python train.py --hidden_act="swiglu" --qk_norm=false --bias="qkv" --init_std_qkv=0.0394 --init_mimetic=0.7 --lr_head=0.00708 --schedule="wsd" --decay_shape="linear" --max_seq_len=1024
Each number is 128 + 24 x the weight over the matrix's rms, rounded and kept within 0 to 255. Layers, rows and columns count from 0. Numbers have three digits each.

# q: layer 3 attention query, 192x192, rms 0.161, rows 21-31,53-63,85-95,117-127,149-159,180-191, columns 0-95
# k: layer 3 attention key, 32x192, rms 0.161, rows 20-31, columns 0-95
# v: layer 3 attention value, 32x192, rms 0.217, rows 0-8, columns 0-95
# o: layer 3 attention output (transposed), 192x192, rms 0.147, rows 0-8,32-40,64-71,96-103,128-135,160-167, columns 0-95
q180:121169173104124140130122102105127111110124113132138165145139139134132122144134127127104151111110116104114120095132121121115133164136136107107123086111106120095069120146139155114104106149139134151158142161151108137139124110119128165132153125101153162138131112131150091100107127057161129127
k20:137160127111129142110085144141131091097086116106128086138151112162146068098118133137134104160155132125129102099137125098138100158152099178128115147132130102095097140098057130124180150151112104116107159133137129118091096115145122129122139101164061150137152104135155161105151139060151120112
q21:141085066102165138142156123154114167102139122138129127132142134162149158119091115119147096119128164115099109157092064087145101062087120164101125186106106103163145150131121067141172138068144079143095134084131107126142111152135100074116123090121158119100121086148096165130140064194020111119
q53:127060076118124100138145136153061140132133124152137144125108112106117172146125120128148132171126098121126141165131125125161073087113142108158147113136130088128150145141154111126149108103139154114139104086112111112098084124138061154158125146109125067118121155124112152127132081167128145131
q85:115083102137134132104134115096124139111130140128138139137131122102135101120146120111131122128116122099157119130130158093156101115139144128125129140123121171145118111140152140156121143137104117166123119129141125123122106124104111098125126102136135128119117148108121109140102146177121120143
q117:106081134134097159115130124128110118157156139142141118135146136134119134134142166119102153132119143102065121174128100135114133109146110150126138140103099169145102081138125095126151099152118139139096139108155118106132138146107109123155123133142146158099104128091121127159141120184138138109
q149:114155154108156162134138140119100122069101123137129128125158111135116137115128142134109106136099098141131156160157103131158111107162111122089142113105137121126126102137122105137097124132151118105123107133157103140143097181092128143137172131137179142090116192119137129153124163152137141128
q181:130115113126115131123142150126098149095137117138163124138120112107125132136146129119127095127117102111129136176137126120155096106129109093132134156153133147113143129139147131141095150107112138123142111136149110122123098158154122104133124112163134123091106167110120133118141122180126137150
k21:162159161083108118136141107110164154131130188118129134135106130148115173134097111146114126147124152151158161113124143120147135127106098099147133115120170106144134129134123130134141145107149123104142142131084148154132161128140157143096183108089144142131152111155105118095153114129092129103
q22:070174114108157114165130149099232128130145137129129123102172080124090137181105090193073098127128144137071122135144091110122125096105111068147096136082099123059153152103128211095140100152140146172171130165113203085119140062169132159146156104048108087150026127089094101176059200139140080134
q54:124123116117140109133107155134146110144156134113117110098140110124142162125117176183121118111110123149062123166114119171120117164156103122123171115123141147141167130124150134105154111146123135105141133134131130158110133104141108140187147112133132118116101083135114145145140114135096102134
q86:159172138125161101138157128099092099111134129167184124099120133119146148118137169109140099135152121131114108143106160125153117120111137118090117126138121144153140134096159113118135117118130159133143112105113125111112123102088106148128160115125130140089143119127114114102130130101139147131
q118:193123132119173123148136147116112116103123123094124117095144121137148147117120105117137155104101141099120123094138155122133105149135119123148125135125130144110118138110135156140142128147126105152144150119087157108154113145117089151114147115119095137160140130113119149143086132114134121112
q150:157112128110164110125141128088119136082127159131152095133152123131110126107149116100121160118135123134140133110157177126116087124144103124119120146110121129096165109129102145129131126137133126111150140136129132148145144122135106158116154107142148118133128152115110142140120112078130143128
q182:161130128145152124118148110125086142152125130134145128134121155129143127140136154124116151128086173155124118099101154137142101136106123127115109153107121144107154116113117113124109116132121129127121139137117123161117125147115111153127155108145150147116166123144099147130117131131149114117
k22:105166103105118148100117085124177184131110120125150177153126106137102142158160078162125146157149161109129164128129109120138160141142149111151109125139112158124121163128151121133128146081103108162147160147172102112111117138139119111125109171107127112129105137135149106136121091124149112121
q23:110202182087124131124090108171161137132103115122129175133148154127110109169097144155112151130087131105156106133122114099072137197085204079172165099188101143066116108089135131111097157114136152127131175077182105099178179120111141143067101102137177102161099114135133061159104130051169154158
q55:153162173108172132133123116124155137096131115134162125159164136121122076112131119099128153115136122080122147105123138107161109134084158132134118126119108128104101120142107120121093131140147106148136145098167111121142155120088100153087144157133156147088129097116159112089098151063138121143
q87:146116129090143116153127138156151139165119122089130099123115134186111111123119142113126121106116143126155135094117136084132119162110160117143141096157150140089123138140137142158089149188135104153130115075128092133105126140128117166148118116130138156135121120114144115107112133113175073091
q119:115140147105130130126145123114125135123127127127137142136121114142131101114147184107131146115134153162088142114160134108126122093142126139139130133158137112104114128137112111111117119122134161139139112120139069112099147114100140135112134132102139119135130117121125127109113146092141117144
q151:129139138113107137124135140119106134128099101082127138131121139111118116111112133120165146102136150162120130107143132141133126118106133105132115119147138082084089118172124115127113131144147131100148149155135101133157131124131121158083127092144119140157103155081124156129127158129139093105
q183:135154123127149120185126142110155093093087116103113129158162129153100113105107164128127129096149112137127138139121141141114128123131124121117140123135155157096132165135153114116134117117116088138155125089121114123124091123139114147129126118123133150127080119130162136131141142075163149148
k23:114157167153102173112101126108142141066130101136137111115133132106139170155137093130095144122099100116145095117129128115100124151161121124130102135114095162116111069125117142130119120151135165112132171185133155122173133124158114144118131120152110133150123110142108095157119136072149148124
q24:068142146132083191122094080159213121059137112099078152114161121127149047118071126142077124049154131078167141109120089147133136098124122100051122125123176099171069169143069142155100121139134082147127168149103145087175149110114107118114132109094096145069122126138105136117159118062146161130
q56:090084131108126147168129100155143119094160127101087104162162130116113100131142099137115158147162096130127114088136114119134137120113153105111140099177125105118112137133071135135131114158134075142125158123122157104116132118107123149079167133104135132132108132135134110156115154067146137098
q88:124160155113146138156151129141158154107143141139146098138144102138141099143144142115127153101160094156168132102155155136146128147110112135135130101156129162112152150158093136145168123106135140180149165155132109107130125128121150153061142100146091146137123104125117101116115150031125114157
q120:121146149128133129135125118134112135140141103125146105136139139126128131091119129112113127134105145132125138097149148119117136163109124100143104118112140105132122136135097145131135134110123105157130155141111136094120117160092135111098134130164142160136142163111134162106095127096144109153
q152:124152127123093144140109149141119136153107102114089142104146127143123078164134158133124153135150135128119118112111115116152114133121113157128139118094133110138101102108136109157123117112135106131099138142133096125117143117121133109153132109129117154121117106139135101161105143097142109146
q184:100092150114096122146115114162142119129114120116078096119116138164121108117122131157107121137135108107114132098122137119100142166138140135129125151104126112092074114136102137126152118164130109153135169127184142136122144124104150118131169130133135156139112100141117093122138141093114106127
k24:090141142164100164144101157171130070111128126137105141099084113132143117125128136146136112100097165080132135125119101126135112143154113137094131139119151131154133152132101152121137130146142125104120138146113147126120142102114125143178171116081113117098139137123119116110143114114115135172
q25:191106164096139130111157124160160169072148128171121142138124124131106114166084122105126138145127130086127135171147111153137159045100153119168117120133113160099149137124086127192132099123205070110150091134113121143136172075149079166084080049114119098098121129080132118133072130125113116051
q57:151146147147148133122147116128140175101123124158164116141145113137095118136089100134113088149128136096128137103100136093148132098088155133153083119135124131109159136142138142164120116141153081177148136106159153106105144121128139120111145095109112103110099160161118126116098102180116119075
q89:115102132119132108100100163141131113202150147125105141106144124158136139133140157128159118116104137143058138144108122161124125153116106116142128127098139129125175130134143137090169110138111136127128134124092140144102136132121087125155142102124152112072094077110136145123171120172108143133
q121:153123132141125125149157126108149141145163098132143125136143124104109135152119082104126136159146115108121150105105151152157106124125133120122105124155131142127137121146118139193113127129138130147125111147127115137150129145128140137129142112140103138117144146148117106117094103113108140115
q153:122096152122110138105098144154141139155165147134142118144128147120106170131140122128159145150122134120071158115137138134118136125111132147128129100134151155090093109147098137112167135134121147147118127126094130138129120127136125136140112107114133113105115081117136146143148123198099127115
q185:137131141158146131169146142117132119150154138153157126116126128113122114125118138115105131141117120089119118133131150156157101110116127130169086127154106131140157117126123144135123085120124125135115144105090120143152138123124125120123159105105143136097115163139141126122140160165121122127
k25:163122154087128137131123102111129167141123134106126129116141127171115158137125132147095149145159130131178121158156109118169136139176116138132141132178125144132150142140109134135122136115176139138142106100111142152134126126124134143110185124128150116125133126101114144144113163101146122110
q26:133154160100080142149154121130116150053136064151072167149105158121118080137161077098125255167076133170198155132064043147120137159138137112199111149188074103163105128133091129136111135164168157154194156146124107151110126090164146100073138124095131141122143129153128095082149125046107114131
q58:139124135126130126153123136133114094141106108145086114129159157134118121111124125108094124145095121088143139157113062149097161184121127122170127126141135140178075126132111147106154130136109114125123165149117143152128133101121122123151106112126146143119140108106153122128137128085132149139
q90:097104138113126113124128108155112110128123113120097097172119116121108113117122161109123138143113113106127141148115094106143153142171133132182113115113104114146096132124104128101148138142101159114153116131158130137083112114114091123131132127115111153133129104144141119118137129090106096155
q122:103110118124108156138123153124117122132118113105120121127108130137151120117079166117118095156112144129150135103127111121128145124149138099119144126160126127111078140126114114127118137094153140112089124154151151166115147131159145108143150098152127148090145136093123134141123143136149094120
q154:094119143125129144130123122129098102103122086135104138120138119109121108139094089117125102148166129101128135188131117152113165126168122131145145119115153103171125128138109109093116130105112130123143086164132121142125103128138130134141115134131114124144128140161099128135124135143103135158
q186:078141139122113157135158138130158085122120130126103110152132159108129119109085132133129112134142153127111151130138120147128150151116146106116112118109122122134129137123072156119110105134132152103153126158077119117124082107122135118145120109141117155106112115129151124124129131091123117129
k26:133124148192085143116107141147073144099145139122101117110125137116124122136185084113151110092136120161119110145100094151141126087092121141095120176128115084139144148163106116175129107153155121120142107127135159123160135165089205099084168145133106119154129121133115129163145121114105113140
q27:157127137092130153086096113120088118155148116113119125076095118113119208106116149121148132047167158092169169147109126132120134111137143115085084135181117138064143122109181105111088144098181117092153121138079069119132129163065146071131110088167166155117177093157154095166184089158067153114
q59:122108105119148127095098128150105125158092106137095121112096117143145202121119159130168114096139117105112123159114087143121144172119119114122129124155155161113147128160171077105147150130136137092129145118088144117151100145151134140167127091171125117125095104135144140141184108163106155132
q91:139152091130114152117114080154122100167137116138124144112139119151127126129088112145096140105119150130095116111151103123132147131096123113137130147147155145109149112131168100117147149122114113141134141117123113131124134147129111138120153106142161136127130144130138123139132112184124140134
q123:137155137131099115114117114103139123118128147120159122133119151103116139115124163132097143118126126169158146116114141118120130128103133106145130119146160132125165151137158147137155144094109150108154146140134123136136133134108133143130148160121153085151137148150116112112113109149123113114
q155:154127125109146131121157130125131099151157126139131133126144120132121119146125112128134125107105168125144129101128124149140117129115146121154136126134108147152143095132147139127137090138143129131143141115116131134135101100104119116161132106136147112104137151139132100109126125166126116103
q187:138125110132130145140129113128135102148142119113171128105138118142097140166110127125123173129135151112149131120151105111167122148087119145125134108111128148132147089126120120125127111138114131138142149143110126143105135134108134127125170122133137116138104127128103142112144126165118113120
k27:098113113100144113125156156119102145127110124149139102124160124128135169114143123125133114130139121094111155162099167130130147124131127116104121134110096125122143123112123103125108112141143128128125118111165157098148125137085109139124112123129149146103161108182124141179138117106108143127
q28:161120114098114149078102071132126157127052106114127126142177157132116190128107109085122072127056114078125102127142165175092176111135104052136116136142104157077136133134147132137159122171134131100090118113165116138129190152116122111126095077074170102164141139129200095130093094209152152125
q60:173152150143134165113131148136151117106128142129114138131132122120141162134105124143125092134101138097149135125133134183103121126125137120134121137157118138151122143101161160148127127140143123107138107125102099134097134109132088116151141116058132102121140145165160150079145131160163167149
q92:134170132172131147115122136163155217111126145137119139117119125113133103121143096126146146156096145128141144130158131136121122103115119129140122129142159132126133177077170138167099158117135134157145124119142099162130113120165117115105116115109112123118121114128111137121118147137124107064
q124:141129092121145102104125136132126115195159140141131130100116122145151131134130154114125139142093161117116114114128146129104099162123137122157145119142144156104150131078148111143163159127088127124105136102148132139123124121131075144167121119131134126110146103143144139099136131117173117114
q156:101137113150117120149125114128145176141116111124134111102141125102157146128149123161124138127111125105148136148130134132106124164130159087142144106148124129134175143064123093127145149138112126143086186094128094112167140176121125133168137115139115125100102141164130121098136111120168156162
q188:163134115145147121145145134122127127124111124138125138124111130117155110120137122144146133140117118126111155150145111123129093144110121109148143132125143130117130121100143103110147094114113136139139125134114098106134090119122112147135123119094121116125102128150089144103136128100145103127
k28:110083097129120072124114104089105132111074125128144155149145121141131155125106126140129159123103096125136106143108192130139139092105123098147099117097108097119142077120158129116125115151106123096115159104129141122104180104107123168139109167160136120145159151122157079143119107177146128164
q29:145163115137108080156107105121149187101121115117177165114151158090061106120158188069120108074096074136122120116127147102101124224100164121135134115083135133063111139120137148052059089145172111143206107116125143137149078171128044163132118103128198172120139122117111104151083181080126124066
q61:142142171124126140147141087122150151129072153115176144141164111131101110170158158137113123148129161134148112082134171063099145130121156143141138139126131114090103122139139138125124117159133132121168153111142120137123149132112089166134152105123151147130139134138140119160122125101143137121
q93:127155134111119116120119138109158132131154143068167125141165120150128097141132117125113128151158162116139144123135144125140141132124116131090118153120074167089130168116147151105114114117143122146133133153117160148124132121152065133102122140122110126157143144126167134142090137083142139118
q125:156119147122120131131156122125127151116136104119158150157120141137107118149126113139129101118149152136116152133141117111109159124130120131101112121124118124111113149138139129114128110108124115135129121142157132132122132121125090129103109141136122125139113130128152124148154129114156140145
q157:174135156110085107126138126100170141117130146113144127153137128119114109155162146135117137132156150122130133105119149121148127112111110151140127127096096120104113143135124139130129136126122125123135115128136138148134144123154139152094140151108132163155146103126136106143080131102130145129
q189:124127154136159132113131131111147167106130127094167132152121102126128094149127096116104146134141127090149162102121148111162125120146140129132115134129090179125119113145157158132134114153129114140149181153135158147127156110131108168109142116155127121136155121158172117136108122092159113113
k29:103143112115126117116145109112119122108118094159136133145138126117128147129122142122126156104083127151124141130124120138132115174119117130148134075118128120110135106134125124121146127136147133148128151139137127103129100146095091125135153115138124146101142097141073125111134109098131135093
q30:171158153120131167095181077116055162115166160127132096121102133131108132177130097157112153217182128125110178167131147145120157103170099097186127057147161175185179130194183104131079108162103120082150173108144156113207111184128127178148155097138178059030135190255099134126120065177115082115
q62:159088103090117107116142090080126109153148194115145172116111134161143151148171141128145141126147127134084117135153163158126146130091108085137101120106141166134122119109153104118158144105140126122102128126102121128160159149114130133107126147109161138102113101158116116123119097183109126116
q94:158132100161158089137154151110127123113098141150147147123145123086134164167101104117143126159151094122120181196143137129151115128106099129121107116153132158104140129120194139147145150122105122139127112120105124116150147133163086108115096135163161089119118160142140126151071126152118132094
q126:122120126116175116126160133100147159087137123134141133144144141130139135128116105106133127174144125114121142134142139129175104139130112124116110106124118161152147113116168137103129135111140115114122141112096124133143116138134091155136139116143144082107130152143136156138124089131169143122
q158:155093088115116112127141112118103153138120142090104149137127120128125136140119130140107129136113135091105112183100128143171090128116154134110129139122122143133166114087160102135156143126128106114122130119119162165123144140144097100112099136116152117112096111138092114127151112187135126117
q190:150135089115128094123155104098126115141123135129122134125147136126119155134119114129145117132123151122099146141126145122142158105144121135143108133095121151108149133108176136141121178144121131123094118130117129139133112146115105104108103139162154125140145118124122118152095113219126116093
k30:174110110123160162108117142065160165151112114158176093135147141108116146135145138116126123134094146130123105129113136105091083085130183101139143140116119142111159142104165148115099146176152081104162123117126124140144112109143085169108088140110169137143137139122119097131094108177121132133
q31:182144148172137128117231129142191078124114092154127111124144121124143198123132072095088108067122161140098105105077150124108150107151144130135115099132064104132121208166138063076186083124161169151152098159111124134095190114105111107149066183145084154135108099107129173132135127002079188135
q63:126134128111128157117136135154161115117122143094168120134103106131144123143145091120107167076137137148112134111141129095097137119155102163127133104127076157106115128143125106091119132133133115130137099148115144108123144108132100133115157148138121135139127124138156110147108171102107123135
q95:111122159167101104104098145100134081133078162101132119117144110129118108096128128138137151073125087132081102113156164128120085152155115104107107123145143144155074084166105135112152126174110101129128177124119140092135103147127099138117150143115136141133118123122135161124129131100131089143
q127:107167147146155120112148136114125095071135123139138148143095129128134108112119125136145161105137133150113113115153137148149138116149122101092124108136110137127110119155117112146117126149149127114150115118159093098099161116138096124108126144112110113119117119118133148119125175098124111099
q159:127133142129141119128109133114137100132153116133144130161136145099126111111121122111106139124143112134129146121162125123102136104124091129103103131129113135116112118147103172124145107104142105167149172150134144093136122144139132106100151129168136134141125140154168126126116161094126124127
q191:115126172128137113136109148121139150124109122105123134136142127113124094128126119118153134118155112131103124126123123143122144127134124139094132140138137125105101126097090156111131140125125102112126125119135136110159122120134088123105169154153131130144134121125117128130119150078133099135
k31:145110144130119159150129125185132131137124106136093131107127177155154154176138133133112124139099165108174156113125135118106147144128096143189144076117139086114128162129127125143127099115133143134153125167127114147104133099115149134144114100157072135137142109126086142120131105070146191128
v0:105113142134133138102117112150162125136134156146120131117111106141150133140141164158093135103136142155135106096123126127114145103122133186064128142078160155128122091093114074123164146105071163157109106138141100139089112145111131110127126136126136169165110090125100145100141141148120132115
o0:112151174154146115141118129113125133167163104127114092167138089140115090164124142147122114109141153165147128163131151136140169129113114114119148106147131107144101129160112151107112139165114101145142221110111112156109108168110139088113106157121155122091125157112168136113145148137128105140
o32:120122149116124139117119122113088117136116200110123111129150110116108124107133127161139120134097122107106114109112151115099140135134155127156089130119153090113118157144164127112125157127103142141175122154124140137108137110135176139105101133182080120112114081111129109114134137107153120112
o64:144126148123107136123108145063096143156151138110140089119152105162129158140089119136107158189115125134085111129121122122106122129163127096129111091146118154127094134120164093102108108093158094159141160096154179120105111115142118127110087102101129148107130142161125125140112084114087143129
o96:130105128132134101153125139095115156139149173092102123117174155138128137118139119110090084160118131084113176098124134121120128138147121082164146156145139129132105137105102117157128133110098123113135119132125152080107111083125124121166110131108132151111081123146085131123137125137129126137
o128:143143113072098122124133135112169104110146115117139088115106113072111140130142142086122152140092105067109133109127130131146112179086140149155132100146143097097113104133131131154117150109155141116096113085125135147125152114134138138144104099147117120145102129141109124140111133156127149121
o160:141137135081120158162108159155132136141112028152138148122122142130144141095138126151172154121131117127112097127118122130126127114100111086126071143142110101113115130175156151097133119110140135112122179149163107100131115115124081147128123113096091123112123107148123129131097146123121150108
v1:128116112112104077157091126090142134131074125142071134143115099126116077128115071149137133094135161139079153125106120131097134110136131139087112104122130107105117123132148130123136153115123156126075124131113109070129138130131112127153118094113144160152138102143082111113161099163142120129
o1:110118123138087111130137168141114081104121136130094108080107107104155101129126122102124160103114115131099132179164159116102185106136140061148150112123117112130119127165140101100137090112124073106101139135136114117118084132073138111156100073114159172131138180114066130108142118101153137143
o33:137123133131107128121112142171158108155145144139159103109174119144143142139118085125125143145133112119136107156135168097153108141139138118116081125113163126151123157079100141107132146117127146106128127126144123132141133113122171126119152129180150144098128116130136125127129149183121127127
o65:077147103138080142165105113098151134145182114112157133113124119104124153133146131078137136160137089078112137105112165148110141124151108109160063161096138135141145139098140116094126126097092120108128112114154134099142125158159147141124155126153128110101163118129180096117096175131149117120
o97:095134083168123170141115093117131129146138086155130110127122143112091142125105162126095133159159137159103126102094108108169174118131112165131128124138139154135140098091133103167131157095149095157130131136106109105114123166156110115127135108117123148124098101151140103127090121145163145145
o129:163146131131137105089161132109147160108156123126173147160138127118120154127121128120109098135126106155119139115127098126138112100114111121139147143160136119128112107169120139127106139151138145119151142149132142173120113127135123146155118131094137120136093104129123126117160119121128131106
o161:134117153077147158129129116142162155157137090077165148142141171157118174140128125111097145083115093095130095155111159128167155128142123144120104084122105155186142142125123154116129161144118164114101132128122121225125133148113161154140148169132087076110128106132130161098128187139100110151
v2:132112104140107153110108145164117102143122136092102088126126122101113124137100092145141119178145063110164134142112114142115098158119165142089161116151150088157160159173134135120122128095127131138128116141155129144144120104140125168137151107115121136130131166165105079166159106132126125133
o2:154100136137116120152120102145131102098091085101173095128135079139170082147108128166085167154171105100097137144117090108096132108120105118133171102096137131126157146115123115141122144110166137098126190160128184151098115172119163111155135111152156124076171136122116117119130151049104119091
o34:104172164150121119114101188129154133128133078108153137151121115100162132155109147114127119116174146182141158127120136130149122111104100110127124124110159134129130131129138091112148129142108126114106117106113131098134119145114120106085111164112144135125148109133135137122133157111136148132
o66:141121165178081103135095137123165103167138153148152180159119146136122132119164142110138109124159158143153137124138121115125104111115115172144083162095101114132111129139118116151124135160141139156139132105126100139158126139133073104095122141138177156129114144084173158112102172175144178159
o98:096136100152143160141115108089086133153110101115107125153169162132156112108111175119112137138135163122159102123138140112096144138149113131170109164115122096109092128133140111123130124147135135103126076097122123126122083144124161150114132177113109075101125115121111157100111077165124121141
o130:123129100117118110094153116123146140105138150119113136085119135114113161133159125118136120137118132099127148116106112115139138122103124142132112109153129155130135105102128090139137137121114121144149085169106119121105181104150128112163122117121132121140114128107110113147094143136127131114
o162:092086161105138088119170095145086133106106209167138111123090138167123153129130129145182130087091207128150141162181150134073141113153094111148155111144156144105103159118123170138120110110146106121139110114176117074129115082100107092106131119142125149112165169133169152134127118115141117120
v3:126154151095122163163122149097151122123108125123140119150144140167105156101135138141122116170176146112115136130088096091158154130157127163110155139049124105153081092109132166178146113149116125124133129141126126114167121129138134072142136101115161144149167149162106120143143081145156085109
o3:125133126129087116176150103146113124125094104078148157118125173139151109133151159124135104149134111107113169139145119136132144096115157142129070120111132144144123118082133098145152153143097134078147131136119106118120165101144149119163159101127127100149126138156139167145128175094146135120
o35:130155164126157090132097156113125141134138085126117115116179135087138168120130128131165087111123119146144134107109105131117156156114071150144151120096139149106139134108153129128119141112159097129166128143108152122095116114102146116115114150134132185127106127104112116125097160126096122130
o67:157118071140093075111100135144143168173170134100111128148114133139089096117131115116144128125127142118161108158124159103103102130165083134155138122200129142114206120128131135120124154089094108129100072132129137134103112104146138140120119123123105116102084119102124135134160146146147166146
o99:097101113160101118176143132134116152120144120133098144136099108125098120129125103106099135091097094166139125133138138128130154174139121147150117086173105110134181125081102103127109118107142111166081102137128133119163085125110124130163107155118088091092163148086149119119152088131157161120
o131:151123106097116138116116080147140116166126160159146133106135144099138122150136117141076137136122121134104145119155108137111120091141113162093111095132155126120105127167088167114130119154141143154117164101136121132154147132160133130110145133153132155176126127149129133121134168125127107129
o163:135172114113170185100135127118170117111160104137141134109060094096146161106137117150157171138105155165126124148115180146089095167091131048134161130157128129106125116166139101084068155118180093123103114148124114146058158150090112171181096128134122107129095126158149083127154088166146150178
v4:157106126158144092164144139137153127157115141117106156123105125114129101153105125114090131114126142117121113123099154183077114161117129123127127117096117135115151110124122133110133103100146120129113112132119122153170116174130103121117082181138131133140105115128168073150127114144127093111
o4:135125078134102150124164172177142127125108117131125138121107107115137093150121114195109132143159096127136169110123113098136107095144146119147126121151120144104122113144151171121119134128147121086145150139115117160112179167157113143132091122119136177180107083144129166146119075118147164105
o36:113165127118142118137163117138091125149131154126106143138111136125143101144117145169112137121170147122115096154137133146135097140122133146150154121135142118106126108149125098130116099131145105119148158103133143122147131095145129101143169088122118112110153149130125110102119108135131124148
o68:124159100128175138081115130122137114144148136150137086095166135113110129098136089153100107170142142121126151097125110118107121118158153115129138152132142096099111131131126164128080118104121180111177186119174112150101146096122113105126154101106044134155118167114098160111088157127099072138
o100:154151160116178144124131155098102128140128126134129135156115099162119145107115110129178122132095089124101130120128130140152152114104155120114115150103121149149092162161129117117129127107099151135129137131150112117089116109139133082120146130133137132094127155119114124142154100163123121118
o132:125105123146153103087117092087105130109123104112185133129123150159144137132104138078113111129151131140144100127115093134117132111130096099060135140118154132130115112112119090138082159152169127142147121123105116120140062148121124150144148101127154128121140092113137128103145165128168121160
o164:117130126105107190144098112116126151134131123162113141070174137122183193093145135143131155151101144146140155157111128136155096143191110107120095125117128149152125139072148117094145153140082116154129140120179144109098144094119149144082136111156126103129137090131088167107105110133111141104
v5:114061191118095155118113096131141123149096117149140165100137108117136128168140131156110101112098159110113133109136149143138116101124131088107148100112123075094133141122127151123128100156101144142151105137087087166124161088091108118146152118095123169144081121112125109146130107117122127100
o5:140123103121123115158126119195122145171128104098128208143130127123128111082155165165104168134099133146118133171134154136122139127126134171099138111130113119151093131085145118115065101150158163139148138150145113109133145100114118133110088104108069083170159167140120112110147134136124161102
o37:128105101159133130158139126154149140125116077106107126132104152100119123159130131122142146134136132104125162113106149158170131133125102168141146100121139132117100101137143140108179140123110099103136152101168103127128113114127115121108116133128122124146144122134126129123114143119142135135
o69:112131087127193127165112151155127132122121096094098081150054145096095134093119146161145131190126071152110090110117166144090157150089161144135127125107144141131123064076097118132166110134111110104090185103129156141107114143148131122097110128147158138152101117145111179151120137135114118139
o101:136121104107188135175159149108109113104113153089106117115133131111153124135108102125133141148132096090135123110127093117102134125106123143123117146155148138108114115152136095144153096105131127092121103139123094113111124182176131091150089154144124101116117092107138129132107099076141140142
o133:104152139104094132104117144126114097122141139153116103114162120122139151161169151115136133118133155088135135096150110151127151162124099097141149148157139116109127113151136095122127163135133086131129136144161142103121159137104125154171110164135148131132106153139106142147110089145116114117
o165:129206107159145099141123121107088138110175127109149090180112183182094141128103158130143121122106145162139123090128142123135095098154126142141124146116126138154112119148130146122162142100110126125103152114120178134128127124151168137096119148144115123170114094128114118093144154154070108141
v6:124141137129082150147130153170103105144135167140122113163115153130108113140150091104146116138128130162090126129118128127069147094162092171116142128132155126164070157145119130145086131126135129101068112156113083192122105161125150141113127157118139144118147097081145145130122155144109134173
o6:136095096136058156130117097155103111131112103147151142111112138129157143137168124172112132111135090106101126109111101116140071145092169129123147110145147152074149172103182162164087118060116106096089117153107119118146111148158125103133109086124108116098174100121160130129126137121141119130
o38:095143132101116160123122116111114113114156146114122155132149105138156131135113106092109106114111109091153149098134136147158116106137130159131094157088140067146126124107145158107165163153115138132136132114173133132137110138122135111128126120119122143129126098148145097115123167154113116102
o70:132092087128135122085131142124146141134076114177144128085142091138166162088127104153136196157148143125148086137125147101127143142114130150069116133062089111138143160103119134122144105149148142149162153111165167116120159114158122120125155124128106136140119117144116118144130127128149153103
o102:097135132116149132109165159145162096110144131132158115139162109089136079081139138106149173099110098093104142128148134104126115140144167108141107133147138118163138096131114112119169092132158170127170140123137147086129126097124134133111100094111127112153094092115141068122165145068157111111
o134:131108146122140111115131118075150120102119131104102113122110129111073061130132169125125143121125157163162114091139121118138151130108131160098104119136100116137103104167121117144113160144138142117129150169118134119138121138105116131125157096141084115200104136130140139126124127071127138132
o166:131139114105125153110129126119130132114117133132108134120087100168104139126110130117138129126128138145112154120089113104153091141096202092097132131161110122083143119111099115145099110122116152180158130081122136131158149072157131131126169086123088134098133124159068137124121145144130142111
v7:082174125140120140098158135076116133090085127131133124139115106117122147143158124110114088134154060147129172158153139124144115151153109152174144086143155121113164139111181177106139134131124145127111123103157098116122113170125108141162127124093104133116130094140173121065127136170122151135
o7:106115162185149124153132142117106116143072114187095167133106136145127097152148134194131109128123103159132116115159094147173134145060148115097103105114132142120120175122159103122158152176106117123126134162122148109112171163102151124112141125090113144148123123136142189130066115143168131139
o39:139124111143127131134093123117131152139145120104153116107123133116116129122129128118146131131139165136160168137144131131099138169138148133131142157138149124128133099143122110119139101123125130146127109151156126165133105118149140111133138153114129135103133119145115095147138153150094140089
o71:131113151132131106109129156136148112094185132108157176166160153141143103109148153153113162110167181124085120132110176142155131166074108100096174154176085120136168163128110107132104148153131126126138131156106145122116184120157101139147123126104130152112145131151127128163099167122138132142
o103:143124081095138078078133151117156143109144156109129155185162121109140148114126137103172122095122109100135146107124112107136122104147130115155133180132096126138119124119141129120128129132120163133121110098064102116134134092134109159111155145152149098169123115138109113147151123087134117164
o135:139112130083151151140133132145154111130130087111156100096139112118116146132131155148158121144145150137144141137137165126123108130117127074153140105147119122139123123117145118142106135118131086115105123081146149142127130137135089125152090119121126141114162127131137102129157128148148106118
o167:151074152102077128120118128141124144110121149109154125107119129129051114132149111057125206134110125117124114129125134115172136096043177140103184138126075153127141141184073149183147134136149181154118183185097118164169172098132131149142104123129139123126127154148124111146155179071106112102
v8:108116159140124119133096127129093116129105120121145166127117098122113152118136089156124135127124141186065156161114130168098140136112098140107126122180151124133124144125101160126144182121154057095174140109156124169196129114104130108125127103127149100094080143122141122121168129111122079144
o8:132118086162205126157111111193110129159087214132171136099116064120130145091120110143179107130110183128154129121152130117139073107138104135131114095149148126115091098152129146129088156134154120095108102131146156156130122159088179122079067153123134107094116084125155140141096131145129108135
o40:134103129161133089130146186076187121116167131112115140159119114160153123143153116097117120103114117139157141174141172098140157137103113133152156128125106130137151143125152096146146116117132133098105120121117111139121140105096144076139137131116120160093082161154080145140124130110163137062